Each number is 128 + 24 x the weight over its row's rms, rounded and kept within 0 to 255. Layers, rows and columns count from 0. The size above them is the row's rms in percent of the matrix's.

# layer 3 MLP up, 512x128, rms 0.137, rows 227-279, columns 0-63
size [ 93  92 109 101 110 111 100  97  92 108 100 112 110  93  98 113 104 110  81  93  92  93 101 106 114 112  90  93 101  92 103 126  96 104  88 105 107  95 112  94 104 101 113  85  89  96 116  83 101  92 106  98 104]
[[133 126 125 115 125 104  74 122 101 122 157 102 120 139 123 107  97 179 122 128 164 135 144 111 114 143 123  91 124 118 139 130  82  78 143 117 108 144 109 166 152 162 118 141 120 138 141 125 125 115  99 138 131 117 155 117 157 141 178  95 109 139 104 125]
 [145 144 110 119 114 163 101 155 128 109  81  80 140 126 148 138 128  96 121 100 140 105 110 127 102 106 146 138 131 121 121 158 132  91 124 163 114 144 121 136 107 137 129 166  99 169 111 115 123 130  99 134 127 123 120 169 165 178 140 131  95 157 124 147]
 [154 103 131 184  92 134 116 122 136  83  90 110 145 130 118 139 121 129 112  97 153 112 136 124 180 176 101 108 117 134 160 101 103 134 139 125 117  82 164 130  82  98 112 162 116 110  98 161 105 159 149 121  92 120 151 115 104 131  87 130 126 139 155  96]
 [145 163 129 153 117 139 136 121 112 122 165 146 136 166 162 111 129 116 131 145 129 144 128 117  98 128 109 101 146 129 113 132 119 149  69  82 124 136 167 134 148 138 143 130 161  89  89 140 140 156 126  95 138 123 141 145 178 156 120 105 134 118 144 150]
 [129 122 119 133 168 104 146 133 121 106  95 120 133 158  87 111 102  91 121 135  92 155 147 105 139 141 183 162 154 136 135 132 143 133 110 175 114 123 130 134 146  57 107 133  92 144 108 142 126  73 175 138 109 130 101  96 131 119 151 109 140  81 144 110]
 [132 161 125  86 151 148 142  69 135 136 116 105 118 148 126  88 153 134  88 136 136 164 164 116 123 151 143 168 162  96 147 157 107 125 123 138 142 140 135 139 121 136 136 108 153 113 129 170 105 149 126 149 125 124 107 125 125  81  84 152 124 188 142 121]
 [134  99 138 140 120 110 115 132  85 133 110 134 157 121 155 125 127 118  78 159 118 147 110 131  84 105 128  98 128 154 135 156 153 137 125 138  94 155 116 148  95  91  86 163 122  88  87 114 122 107 134 126 107 126 107 132 114 155 146 103 178 142 105 100]
 [142 120 109 117 138 127 126 120 105 149 133 127 160 111 132 108 111 153 149 174 111 106 169 149 152 135 112 105 117 162 108 116 165 135 140 127 109  84 105 118 103 141 132 170 152 156 105 114 161 159 133 112  90 146 125 133 120 125  68 128 141 145 104  90]
 [128 162 118 111 118 137 163 109 111 152 122 140  96 177 134 114  95 144 149 110  89  95 141 118 130 111  91 117 113  99 130 124 138 142 156 108 147 156 158 131 124 137 141  92 119 145 110 131 158 172 148 107 164 141 143 121 130 137 159 121 179  67 121 113]
 [140 152 103 190 161 192 152 112 134 133 148 144 117 126 139 124 122 138  98 155 147 108 127  83 152 126 139 158 129 140 109 126 114 145 139 160  99 165 163 106 130 107 148  98 119 151 138 115 106 111  82 121 149 116 119 116 121 128 152 108 114 145 174 136]
 [ 74 109 150 161 142  99 121 132 124 104 152 158 124 156 120 110  90 125  91 143 125 108 135 152 154 113 134 157 133 139 126 151  90 161 111 148 154 121 122 127 100 125  65 149 116 126 139 129 182 159  95 146 106  87  96 126 137 164 164 108 125 137 123  94]
 [133 137 102 101 140 140 161 152  82 125  61 131 167 149 120 159 105 162 125 124 114 130 160 133 182 113 136 110 126 144 132 132  99 147 140 177  89  85 106 140 111  99 165 148 111 145 125 135 171 122 142 133 171 168 135 127 117 123 179 148 155 128  89  86]
 [105 161 102 100 129 139  85 147 173 131 142  87 205 133 161 147 117 156 107  83 124 121 135 132 131 107 151  88 132 130  97 110 110 147 112 115 114  91 152 146  96 123 137 170 111 103 159 160 123 148 111 143 111 126  79 165  93 114 166 128 174 146 160 150]
 [144 159 136 139 113 134 120 112 136 129 136 126 126 136 105 151 151 100 132  79 173 119 124 129 135  92 115 118 186 121 127 127 101 138 135  95 173 109 123 134 122 136 130 169 114 135 163 118 126  77 118 152 145 122 105 108  80 122 124 146 155 134 180 127]
 [109 101 131 128 150 136 140 123 124 138 119 120 125 142 126 106 101 128 101 135 114 140  93  97 104 118 157 137 146 108 125 114 103 100 153 146 141 106 135  99 120 103 118 170 119 131  92 103 105  99 151 105 158 129 119 137 121 164 118 110 147 138 125 140]
 [113  80 104 129 112 119 107 136 106 116 135 101 146 154 149 117 162  76 165 156 120 141 120 128 119 129 101 130 162 123 140 116 111 169 135 154 144 118 161 166 122 121 112 145 118  97 138 135  97 134 139 127 115 157 131 203 149  74 161 107 124 149 117 110]
 [ 78 104 147 135 144 143 122  76 114 127 103  94 131 134 122  80 126 148 131 154 126 149 153 130 150 108 132 146 129  96 153 142 118  95 131 127  96 110 147 135 125 126  97 176 131 128 149 153 137 130  84 135 142 135 124 125 166 108 139 152 173 140 129  82]
 [167 121  86 126 101 153 141 125 132 124 143 116  98 138 101 143 164 139  82 180 116 121 129 172 107 125 129 100 134 119  71 106 141 106 122  98 140 123  89 140 134 138 123 129 110 147 105 134 150 146 143 146 142 142  84 163  85 118 120 102 120 100 165 155]
 [110 163 129 114 139 145 147 137  72 149 144 120 109 109 138 121 132 153 107 120 147 122 127 132 115 157 129 136 145 124 135 155 135 110 113 123 163 128 105 141 137  62  69  98 120 144 176 114 134 117 132  99 117 139 157 131 115 125 117 102 142 101 122 132]
 [124  82 110 151 169 117 119 121 140 165 143 167 120 164 115 100 129 124 100 163  65 118  90 144 136 163 142 122 137 129 139 111 116 166 134  94 135 136 153 129  96 118 110 145 157 121 110  75 116 128 107 148 102 150 171 127 151 163  80 146 121 153 163 153]
 [139 112 133 133 108 132  95  93 142 135  92 130 119 153 157 113 134 138 102 131 151 150 129 112 139 190 129 154 124 107 133 129 121 136  75 122 145 131 140 102 143 128 162 131 141 118 150 141 162 111 150 109  90 111 181 100 123 102 182 103  89 155  93 155]
 [ 89 128 123 104 133 140 131 147 127 105 128 137 161 128 135  84 144 131 129 133 139 116 116 181 135 112 139 129 112  97 145 134 121 168 105 157 125 152 123 110 104  72 135 125  92 160  92 158 121 144 133 116  92 152  89 147 128 127 142 139 118 116 116  73]
 [150 132 119 134 132 128 153 147 133 160 110 180 159 151 129 109 118 101 130 126 116 139 129 159 174  81 139  80 143 164 135 127 128 105 115 100 140 147 118 135 112 151 117  94 148 152 130 130 109 165 179 107  85  66 132 146 114 145 141 136 165 121 115 145]
 [105 138 133 119 140 114 118 118 119 146 134 127 125 138 116  75  84 103 164 154 122 137 158 139 126 143 127 104 124 126 134 146 129  86 140 154  93 142  84 138 149 141  89 141  91 143 156 115 138 114 122 166 114 115 116 102 166 169 157 135  81 101 108 147]
 [106 117 117 175 187  89 115  84 104 132 128 117 145 123 146  90 121 111 100 129 116 156 119 123 141 139 164 141 144 167 144 105 152 143  89 153 103 114 143 107 149 117 114 156 164  97 122 171  98 100 130 157 162 130 143 129  97 149 118  95 136 121 103 157]
 [149 109 103 152  79 152 117 166 196 135 103  74 100 163 116 158 125 130 125 140 153 129 157  93 124 107 158  89 122 101 108 109 131 136  94  99  68 147 153 168 150 137 141 147  67 107 151 108 132 153 140 128 115 143 137 124 120 123 114 124 148 136 164 158]
 [115 146  90 145 168 127 140 130 139  91 164 155  83 102 157 103 104 115  84 107 153 167 148 138  78 144 148 110 132 116 126  92  90 121 139  92 115 139 129 136 126 162 127 120 125  86 118 144 139 141 129  96 117 151 137 112 105  85 112 122 120 146 120 155]
 [ 89 120 132 117 163 129 165 138 141 113 129  65 150 129 142 123  90 169 137 154 128 108  89 108 147 110 155 116 152 122 133 103 136 102 148 162 122 129 126 125 139 116 146 111 154 115 114  80 142 119 115 144 130 124 112  93 126 129 175  81 127 138 111  99]
 [ 90  84  87 156 164 177  89  93 136 148 109 110 119 117 145 138 124 137 143 134 147 113 124 145 110 132 112 117 109  87 101 149 155 120 109 163 101  99 135 104 131 152 171 171 172 126 163 152 153 117 115  83 162 165 133 136 127 183 143 124 106 114 138 114]
 [124  93  99 133 190 124 124 117 142 136 126 140 117 139 128 107 109 125 131 146  63 120 100  90 116 109 143 114 123 115 155 124  78 117 132 143  96 122 140 110  88 151 133 196 107 107 116 131 156 164 105 158 115 163 109  88 131 144  99 113 124 113 125 124]
 [153 116 105 160 117 141 170 137 147 130 125 118 137 111 139 120 177 130 119 176 158 107 124  76  99 149 120 121 151 111 100 132 158 121 146 151 147 172 156  92 103 106 124 146 120 117 104  83 141 117  98 132 138 120  93  88 114 121 114  96 159 124 121 164]
 [136 105  88  94 144  98 109 163  97 108 122 123 184 140  77 158 132 127  86 132  83 148 171 127 131 107 140 128 118 101 126 120 133 125  92 102  77  84 114 107 110 103 155 128 131 144 133 100 130 137 105 117 146 175 127 115 135 150 136 108 130 151 163 133]
 [151 141 130 128 142 125 121 149 134 118 127  82 146 154 102 135 191 133 122 108 167 142  98 172 139  96 129 135 155 143 179 136 113 100 118 142 112 100 100 105 119  70 110 154 147 120 106 124 116 161 152 141 112 148 146 119 123 112 123 121 110 143 132 103]
 [135 113 134 133 168 212 114 113 126 115 109 107 119 129 124 102 114 133 145  89 122 128  94 174 193 148 139 121 126 151 126 134 104 133 126 124 120 116  94  96  90 144  92 133 111 141 139 110 140  74 136 135 146 132 177 124 143  80 163 146 125 105 110  90]
 [ 67  87 123 124 177 135 167 125  80 147 186 106 108 150 126 144 137 122 145 112 116 135 108 113 120 119 105 127 144 180 152 140  99 103 112 115 107 145 123 101  98 119  66 144 153 105 115 115 119  73  95 140 133 128 149 113 105 135 164 112 164 148 131 100]
 [146 121 125  97 124 124 139  51 102 163 136 107 125 128  90 110 124 135 104 135 111 133  85 134  88 129 149  99 129 154  99 117 109 108 130 113  91 121 124  97 110 128 104 108 148 170 134  39 145 105 123 110 114 142 140  99 172 125 114  90 147  93 119 119]
 [126 163 115 130 141 137 128 157 113 123 107 115  99 163 102 108 122 145 163 140  88 144 168  86 119  81 133 135 133 123 140 126 131 106 102 148 123  94 123 120 119 135 127 115  92 146 117 108 135  83 114 124 103 138  77 141 126 138 176 157  97 147 143 113]
 [ 97  98 125 112 105 121 111 177 127 130 145 135 139 122 116 121 179 107  94 154 161 127 182  85 121  95 134 138 195  89 129 135 148 113 113 127 133 126 113 133 167 101 148 159 130 135 149  92  97 128  88 140 142 103  89 115 148  92 108 145 122 123 132 101]
 [168 127 115 151 148 143 120 127 131 136  88 133 119 136 172 106  93 109 131 117 162 118 174 125 119 136 117 151 150 131 147 156 131 141 174 122 134 107 165 164 156 121 166 157 101 141 157 153  97 130 124 152 126 169 131 172 160 114 164 112 169 175 165 127]
 [107 153 114 169 129 130 111 134 128 126  88 137  91 131 112 146 100 166 186 173 108 149 133 130 182 151  95 120 110 151 160 141 121 100 115 126 150  78 150 101 149 137 150 147 135 154 150 154 195 118 142 170 150 133 180 177 127 168 145 122 139 154 120 158]
 [129 120  84 168 136 126 118  95 131 118 131 100  95 126 134 114 115 138 109 165  99  92 135 121  83 131 140 119 131  85 149 108 149  99 139 136 137 123 160 159 116 126 142 154 132 137 153 149 172 126 100  93 157 159 123  98  91 135  87 117 116 130 134 133]
 [162 127 117 147 146 155 120  87 136 121 146 111 160 141 138 108 146 159  99 147 138 110 147  93  88 113 112 106 104 135 135 115 160 148 135 147 124 115 114 138 137 161 172 116 146 158 139 161 133 138 126 172 109 154 151 155  76 175 102 126 124  92 138 133]
 [126 135 106 126 128 133 123 152 118 127 105 123 123 134 116 128 130 138 101 135 131 111 122  98 160 156 145 128 165  52 132 135 149 199 122 126 151  93 120 172 119 160 138 152 129 102 150 113 112 147 189  82 152 140 108 171  79 159 123 141  93 133 121  97]
 [161 136 122 114 131 136 122 127 110 153 151 128 168 167 138 111 132 131 113 140 128  94 132 113 131 173 103 133 154 152  93 117 128 121 138 145 112 129 107  90 124 156 111 168 105 106 138 110 157 111  91 130 149 130 123 151 130 138 109 115 126 106 160 141]
 [149 183 110 161 106 106 159 117 100 172 128 161 147 114 103 142 136 159 156 127 120 137 137 155 136 144 162  97 154 122 120 109 129 155 134  95 123 128 166 164 121  94 152 157 165 154 126 124 143 146 143 129 100 126 112 147 137 155 133 125 146 127 133 148]
 [ 81 132 146 172 126 130 110 103 150 129 129 102 138 101 172 137 149 126  91 111 142 152 136 118  87 144  91 136 142 134 149 124 127 159 105 131  98 136 143 123 122 129 108 126 143 134 102 110 117 105 144 126 161 119 119 129 139 144 144 117 162 161 135 111]
 [129  46 129 125 137 151  97 154 119 155 124 108 106 124 153  99 133 113 141 166 159 109 118 119 104 129 180 158 132 114 166  82 142 163 155 159  97  98 139 141 114 132 132 160 104 158 122  96 114 145 134 126 123 156 150 134 126 118 149 111 113 169  96  65]
 [135 122 132 121 175 129 123 135 133  99 115 119 105 115 153 125 136 138  86 121 163 137 106 126 117 148 139  93 131 113 173 109  98  65 121 154 108 123 160 134 103 125 186 131 108 124 147 120 154 152 137 110 108 141 151 138 149 154 207 100 135 133 144 150]
 [123 110 108 114 144 155 127 135 138 134 119 135 164 134 145 136 143  98 114 180 116 115 125 120 182 112 158 129 171 132 141 130 163 130 153 152 138  99 124 141 125 114 154 123  80 146 162 108 119  90 197 179 136 116 157 118 100 121 141 109 114 112  94 148]
 [112 146 139 116 116 147 141 138 136 166 173  94 103 125 160 105 120 123 108 171 146 131 151 132 110 135  83 125 165  71 132 143 120  99 137 141 114 154  96 134 150 112 146 168 122 148  68 121 103 133  65 161 143  97 106 112 121 113 158 105 153 131 161 118]
 [ 86 153 124 127 103 153 146 116 151 138  94 100 133 148  94 119 140 139 146 134 127 114 158 154 149 132 120 110 131  85 125 135 116 126 136 147 143  98 150 122 145 140 144 169  99 157  97 141 104  99 154 127 109 140 133 119 123 136 153 118 163  98  88  53]
 [138 113 111 150 111 133 123 142 142 144 173 108 107 158 128 120 106 134 131 132 179  84 127 137  98 109  99 194 142 107 129 115 156 135 115 132 122 136 107 147 114 169  89 140  90 145 151 133 116 117 123 147 121 102 159 106 169 129 153 136 135 142 113 170]
 [133 117 100 129 136 115 126 130 132 134 116 136 109 108 101 122 117 102 137 138 131 127 107 129 123 142  97 133 130  74 159  73 142 128 109 135 177 158 149 118 106  73 106 121 158 155 104  52 135 142  85 111 157 117 130 136 135 139 141 112 124  84 154 114]]
# layer 3 MLP down (transposed), 512x128, rms 0.116, rows 227-278, columns 0-63
size [ 96  96 107 103 103 108 105 101  95 109  98 107 104  98 100 107 109 106  86  94  95  93 104 104 109 112  96  94 101  93 101 119  95  99  88 105 108  93 108  96 102  99 109  93  98  96 111  90 105  96 103  99]
[[122 143 134 116 117 100  60 151 142  77 117 167 147 120 100 124 128 141 125 119 143 160 110 118 129  91 173 163 116 118 118 148 110 122 122 109 123 117 130 155 106 107 162 136 137 159 107 132  86 148 137 142 133 120 117 119 122 138  96 134  96 167 125 120]
 [ 94 107 122 140 118 142 108 102 175 125 119 152  98 169 133 160  99 107 146 126 133 107 116 121 165 167 101  98 164 164 139 127 142 172 132  86 123 131 105 149 118 152 146 121 122 142 111 111 133 162 116 133 174 113 149 122 113 140 157 117 152 143 148  93]
 [134 158 116 151 116 150 172 106 127 120 168 129 118 119 125 164 135 128 113 147 135 140 141 138 139 116 121 111  67 158 177 127 176  93 113 116 140 136 149 137 136 170  99 161  90  89 105 103 132 127  94 169 146 117 143 133 119 118 154 161 166 135 166 130]
 [123 124 157 125 112 128 113 115 135 147 137 153 172 149 108 148 136 138 119 104 118 107 118 132 164 138  91 126 200 108 131 130 110 125 125 127 104 151 104  95 133 171 139 154 109 126  99 171 143 132  85 121 105 107 120 162 150  97 110 136  58 132  94 147]
 [127  90 171  59 103  96  97 139 142 123  91 159 162 148 127 134 134  95 133 148  95 113 133  63 111 130 129 142 128 120 125 125  60 130 132 139 115 108 132 157 129 115 142 141 130 107 132  98 104 129 165 103 111 152 139  86 135 134 103 146 104 160 145 123]
 [137 127 127 166 141 143 141 118 105  98 162 118 113 132  99 109 129 126 122 113 119 141 145 135 119 133 151 133 172 166 136 169 110 152 158 123 129 139 120 145 116 145 140 154 108 150 139 135 115 115 162 119  57 132  69  98 136 115  98 149 125 135 151  88]
 [114 106 150 139 112 150 152 160 125 110 143 135  96 114 127 163 144 104 118  88  68 159 158 132 136 137 101 104 141 135 117 143 136 130 153 123 127 178 113 141 140 146  78 132 134 102 186  88 118 132 125 154 126 130 101 149 109 153 155 139 154 144 139 124]
 [140 133 131 110 135 106 154 162 120 111 127 118 125  92 157 112 197 139  98 146 108 137 139 126 170 110 101 121 144 112 107 148 113 182 142 146  78 155 118 115 100 129 132 132 122 112  90 107 164 145 102 120 164 127 115 141 167 112 160 158 149 118 117  97]
 [121 127 182  76 113  69 115 125 128  76 110 142 146  99 142 126 116  59 121  94 134  78 162 134 113 110 163 107 122 117 126  99 132 106 101  92 143 121 109 180 109  92 116 117 145 191  99 127 106 116 126 151 131 107 125  74 138 131  91 145 126 130 147 176]
 [150  95 157 112 136 124 102 122 140 145 170 146 132 136 136 191 120 120 160 118  96 130 149 129 126  52 147 120 101 104 105 130  86 106 110 142 101 124 111 128 150 128 140 148 139 127 157 104  99 107  75  98  95 156 101 106 141  97 155 139 123 139  97 132]
 [135 140 136  91  80 126 122 116 106 112 141 162  67 137 129 163 119  82 151 133 171 142 119 145 137 120 164 114 140 163 154 133 171 114 106 105 160 138 166 133 122 153 134 137 128 161 151 144  82 115  94 119 148 136 124 173  72 147 145 122 136 154 109 118]
 [134 113 133 104 169  96 116 115  87  84 124 122 140  97 132 140 133 155 120 148 139 124 159  94 163 104 135 106 155  90 140  95 123  83 143 132  92 134 132 139 106  97 130 155 149  97 106 140 154  92  98 129 120 147 139 125 148 103 117 143  86 100 121  90]
 [ 95 153 133 129 123 115 125 147 148 181 126 159 114 117 152 164 103 132 113 145 109  68 153 142 116 116 140 141  93  82  89 118 140 120 139 133  93 129 132 108 111 121 147 141 104 124 161 153 137 123 210 130 126 138 149 106 119 123 127 155 113 148 133 100]
 [121 153 197 134 132 138 150 119 151 152 116 132 107 141 167 127 147 118 131 142 137  89 146 132 128 171 142 108 126 131 139 132 129 126 220 134 113 104 169 105 134 209  79 140 130 117 132  98 134 102 136 109 112 114 114 108 184 127  83 185  91 113 144 165]
 [144 172 111 140 142  97 122 122 137 135 120  94 126 120 136  86 135 145 154 117 120 144 141 118  79 117 105 187 147 128 108 134 161 124 150 124  87 118 124 151  79  82 110 118 120 107 128 160 115 117 152 139 132 118 144 131 113  92 154 194 134 110 134  86]
 [128 103 110 133 160 172 159 127 115 147 169 155 135 122 143 151 115 136 132 139 182 104 117 118 138 131 101  85 148 162 103 178 108 127 112 118 135 143 157 134 147 158 154 153 144 114 150 123 128 180 139 129 157 154 143 175 145 101 116 127 127 148  91 117]
 [128 123 176 130 131 137 146 117 138 120 130 124 166 133 121  94 161 111 172 144 143 118 163 105  97 121 139  86  93 131 101 134 140 163 179 120 122 153  98 104 102 151 150 154 127 115 195 117 121 125 158 135 130 112 145 120 128 133 110 129 149 185  90 118]
 [ 99 115 153 133 143 133 148 141 134 143 155 132  75 114 176 139 109 121 137 135 142  84 100 140 130 134 113 122 150 118 129 161 202 144  86 121 155 114 133 127 136 167 191 120 105 126 136 126 133  85 125 129 118 105 153 122 125 196 138 116 103 166 132  88]
 [113 112 154  64  91 119 101 113 170 130 105 146 115 153 136 165 131 128 167 128 127 123 144 103 156 131 115 111  87 100 127 107 151 121 127 123  92 134 140  90 114 150 152  95 105  99 147 114  93 139 109 114  97 140  89 141 124 150 127 131 137 100  78 134]
 [109 122 168  82 121 148 107 126 150 109 125 137  90 107 111 118  95 116 126  91 125 171 122 147 154 191 138 150 130 163 148  98 118 160 107 142 117 109 131 118 102 153 144 174 115  94 129 121 113 149  97 129  76 115 114 147 109 118 124 193  93  96 112 127]
 [123 135 139 129  92 155 166 175 138 129 141 124 135 107 113 160  92 124  93 132 143 122 146 145 168 162 124 126 109  73 138 138 106 117 169 143 134 119 148 119 129 141 138  80 101  81 137  95 172 168 159  95  99  77 109  90 124 141 129 143 128 126 132 114]
 [154 116 126 104 150 121 150 174 133  83  80 148 101 130 135 132 131 139 158 122  89 135  93  72 138 136 115 128 106 118 124 102 128 163  98 134 115 100 133  79 113 182 116 139  97 128 109 132 108 140 138  95 148 118 101 115 155  97 130 116 141 122 104 163]
 [100 100 176 117 119 110 136 154 153 101  93 151 108 112 121 115 155 137 119 148  69 160 187 106 188 166 110 103 119  98 126 122 111 142 105 130 118 139 121 114 105 157 116 126 115 105 168 103 115 147 145  97 131 178 124 165 133 122 150 175 146 131 109 121]
 [152 107 188 153  89 140 101 112 106 141 132 177 141 129 114 105 114 143 140 126 127 103  74 114 155 130 144 137 111 155 135 129 122 123 111 120 125 133 131 152 128 114 118 145 157 134 102 100  46 136 165 161 100 149  87 134 152 134  78 135 112 121  59  99]
 [130 122 169 113 133 122 106 136 133 130 114 131 170  98 148  96  99 133 100 112 133 119 175 133 135 136  79 134 106  60 125 124 112 148 138 145 140 123 155 151 147 152  90 133 126 128 175 120 130 148 165 142 128  79 129  65 109 115 143 173 177 169 146 164]
 [ 96 134 103 119 152 159 110 124 140 144 156 111  97 158 152 118 130 130 160 133 132 111 124 131 131 150 128  61 170 144 126 120  97 144 135 110 102 130 131  84 134 137 124  85 124 165 143 105 167 132 122 102 143 149 131  76  97 112 113 143 192 151 166 129]
 [133  99 162 119 114 151 162 129 136 128 164 119 123 131 133 151 101 111  96 137 121 130  80  95 106 147 127  82  89  99  90 117  65 171 111 121  83 147 139 125 179 140 137 141 104 144 113 106 104 132 200 110 131 171 112  90 104 118 116 175 132 156 104 148]
 [171 148 142 129 133 120 117 142 100 129 150 141 103 130 158 130 141 121 125  81 167 157 117 125 132 138 119 126 123 152 107  86 114 171 140 115 145 130 115 131 112 129  96 128 132 111 103 134 135 154 127 121 117 171 113 174  77 128 127 122 109 152 148 126]
 [119 130  90 144 157 100  92 119 107 119 130 103 143 102 161 178 148 131 112 148 105  77 135 134 149 159 118 107 129 124  98 139 132 139 125 132 121 155 126 104 128 119 161 101 140 157 142 125 148 142 112  87 151 131 156  76 119 143 124 152 106 123 125 160]
 [106 130 164 122 126 118 111 160 143 122 100 158 119 135 133 126 165 122 160 133 152 144 156 128 138 113 114 151 123 108 131 150 162  89 101 134 121 155 131 140 115 134 160 169  78 139 129 114  91 107 128 117 159 107 162 148 165 143 102 137  70 155 134 134]
 [132 111 194 107 125 110 127 179 182 148 113 127 136 193 133 132 131 148 146  96  88 116 193 102 129 120 134 128 101 114 117  97 103 124 132 127 159  90  92 154 165 140 109 124 150 156 116 111 163 147 105 116 135 155 143 124 101 119 113 152 142 122 151 137]
 [143 131 107 123 108 127 164 132 115 116 159 144 161 114  95 102  76 135 102 130 122 116 108 135 143  93 127 121 104 137  97 119 148 142 122 109  96 120 128 160  95 163 144 123 126 122  76 106 121 128  88 123 145 165 122  97 173 133 171  75 123 121 132 111]
 [124  95 185 108  87 140 109 166 104 123  88 155  96 115 158 127 138 143 117  98  90  90 146  87 145 125 118 124 113 134 136 108 101 138 138 145 121 144 131 134 122 146 122  88 114 142 135 107 101 121 164 103 158 136 131 109 122 116 108 164 153 163  99 135]
 [139 135 145 133 122 141 139  98 140 138 166 125 136 175 126 116 108 126 122 136 143 115 140 136 161 103 114 106 131 134 114 144 120 100 113 113 159 122 167 129 124 152 107 132 224 123 140 110 129 157 113 120 111 150 109 121 112 185 102 126 117 138 160 177]
 [143 121 123 162 153 136 146 118 134 123 125 107 179 122 145 106 152 135 119 128 128  92 116  95 120 162 152  71 129 137 117 136 133 129 164 140 155 122 113 139 145 102 151  87 123  95 187 120 101 163 182 133 137 132  93  87 121 133  67 114 116 123 112 105]
 [181 138 128 109 139  85 121 136 153 100 124 151 144 138 105 121 174 111 168 174 150  99  94 134 123 108 152 149 120 105 111 130 110 134 126 108  90 116 173 112 118 145 168 126 151 134 145  81 121 109 143 115 132 129 125 111 122 109 145 126 106 128 116 143]
 [125 155 124 106 122 115 125 138 142 113 170 156  99 149 137 114 131  76  98 107  78 114 137 190 107 158 130 136 150 130 123 138 124 138 127  92 136 153 126 136 129  94 104 165 103 120 124 121 152 137 120  99 121 130  61 154  87 157 153 103  92  76 108 166]
 [125 125 125  71 148 137 105  91 178  93  93 161  86 141 131 119  71 116 168 121 116 110 126 122 143 123 158 146 108 167 119 118 132 143 127 127 112 143 120 110 120 100 101 121 188  87 150 122 154 112 156 142  77 141 181 145 132 165 138 152 147 145 108 127]
 [147 129  99 153 102 143 127 110  82 135 121 147  85 113 169 105 104 102 149 144 128 132 159 123 143  56 161 145  96 123 115 120  81 132 141  97 164 110 135 163 124  82 103 151 152 189 114  98 135 117 144 115 168 151 126 123  93 165 123 121 107 123 123  98]
 [ 67 173 130 119 124  94 174 119 144 129 108 141 139  94 115 159 139 146  72 185 109 113 108 129 153 126 108 108 112 112 163 151 118 133 130 116 113 125 134 139 146 133 141 114  94 101 125 127 156 114 145 144 165 136  97 122 183 115  83 157 143  88 187 122]
 [103  99 149 128 120 173 136 106 146 119 127 113 124 135 144 170 103 156 147 128 116 133 103 159 153 111 140  96  97 144  74 127 111 127 158 127 150 125 134 121 138 114 162 148  99 102 135 132 126 135  74  88 125 145 128 137 129 124 137 187 126 109 136 113]
 [155 144 112 111 117 113 127 129 105 113 135 164 109 125 107 105 132 161 114 166 164  90 134 157 110 121 119 115 125 103 128 107 140 134 158 108 136 140 191 132 139 129 118 155 116 109 178 168 147  92  82 125  97 127 103 105 160 143 154 144 130 138 130  99]
 [175 138 123 137 140 110 122  96 126 122 114 154 159 116 140  92  91 148 128 181  80 106 128 167 134 126 127 121 119 126 126 122 119 120 118 110 140 117 117 146 116 106 101 116 166 141 109 129 122 114 153 142 130 157  90  81  88 141 142 102 136 110 134 117]
 [102  85 204 121 155 108 137 133 199 125 126 143 138 112 156 100 135 122 147 110 159 121 113 126 184 148 105 122 146 129  89 115  98 106 157 144 108  82 156  96 115 108 114 123 117 134  95 110 134 122 105 126 124 126 103 112 138 148  96 146 123 133 119 115]
 [122 151 141 123 134 120 167 103 169 143 125 148 103 145 109 156 173 134 116 100 123 130  62 167 110 145 125  82  98 127  90  68 108 126 118 119 137 134 113 104 134 137 106  97 116 144 118 109 152 132 137 128 106 142 118 168 107 115 160 164 112 112  94 146]
 [136  69 163 107 123 144  97 138 131 127  89 126  95 181 149 113 119 133 130  71  90 148 116 123 141 109 128 156 148 136 104 130 117 123 204 131 113 113 126  80 120 139 132 134 109  96 136 151 139 121 152 173 133  85  78 117 161  91 146 120 130 105 115 163]
 [ 85 107 131 129 131 114 113 128  97 109 135 146 144 165 140  91 130 112 156  98 118 137 123 131 100 102 103 158 178 129 131 130 124  97 125 157  80 143 132 126 138 129 164 118  94 148 136 139 115 117 177 157 136 101 133 175 115 136  99 112  99 155 147 122]
 [199 125 176 118 111 135 126 108 160 114 121 160 109 118 107 141 141 117 162 148  84 114 169  91 129 103 123 166 142 124 146  83 119 162 140 115 116  94 124 126 117 149  93 127 137 111 137 143 125 158 164 115 133 115 149  69 133 132 138 134 136 107 102 171]
 [145 162 155 106 117 116 120 122 152 126 130 127 147 115 154  85 153 111 134 135  76 150 167 120 144 120  87 138 111 117 129 119 141 133 123 140  98 102 107  98 145 177  84 111 102 151 138 118 117 154 157 148 165 132 142  77 157  94 104 154 132 124 120 115]
 [189 163 118 120 142 108 111 108 127 176 121 128  62 127 174 111 120 123 118 117 138 105 105 140 119 116 127 104 121 135 101 110 137 129 170 107 116  92 138 117 131  90 147 102 162 127 101  82 147 132 138 111 122 154 131 143 130 153 148 132 134 108 164 108]
 [111 124 146 130  96 144 153 110 114 120 132 113 137 124 110  99 149 102 106  80 125 131 121 146 130 165 154  91 121 131 124 138 113 119 134  90 123 100  51 153 130 140 139 125 105 120 133 178 127 162 105 123 140 115 187  81 133 116 106 106 106 126 102 137]
 [ 86 108 118 150 162 116 152 103 131 121 165 132 115 101 113 134 128 139 125 115 158 125 139 165 123 139 131 131 123 146 143  98 126 143 136 131 141 171 109 162 175 133 150 136 132 128 109  83 119 113 128 162 122 115 126 117 143 120 161 182 104 124 110 132]]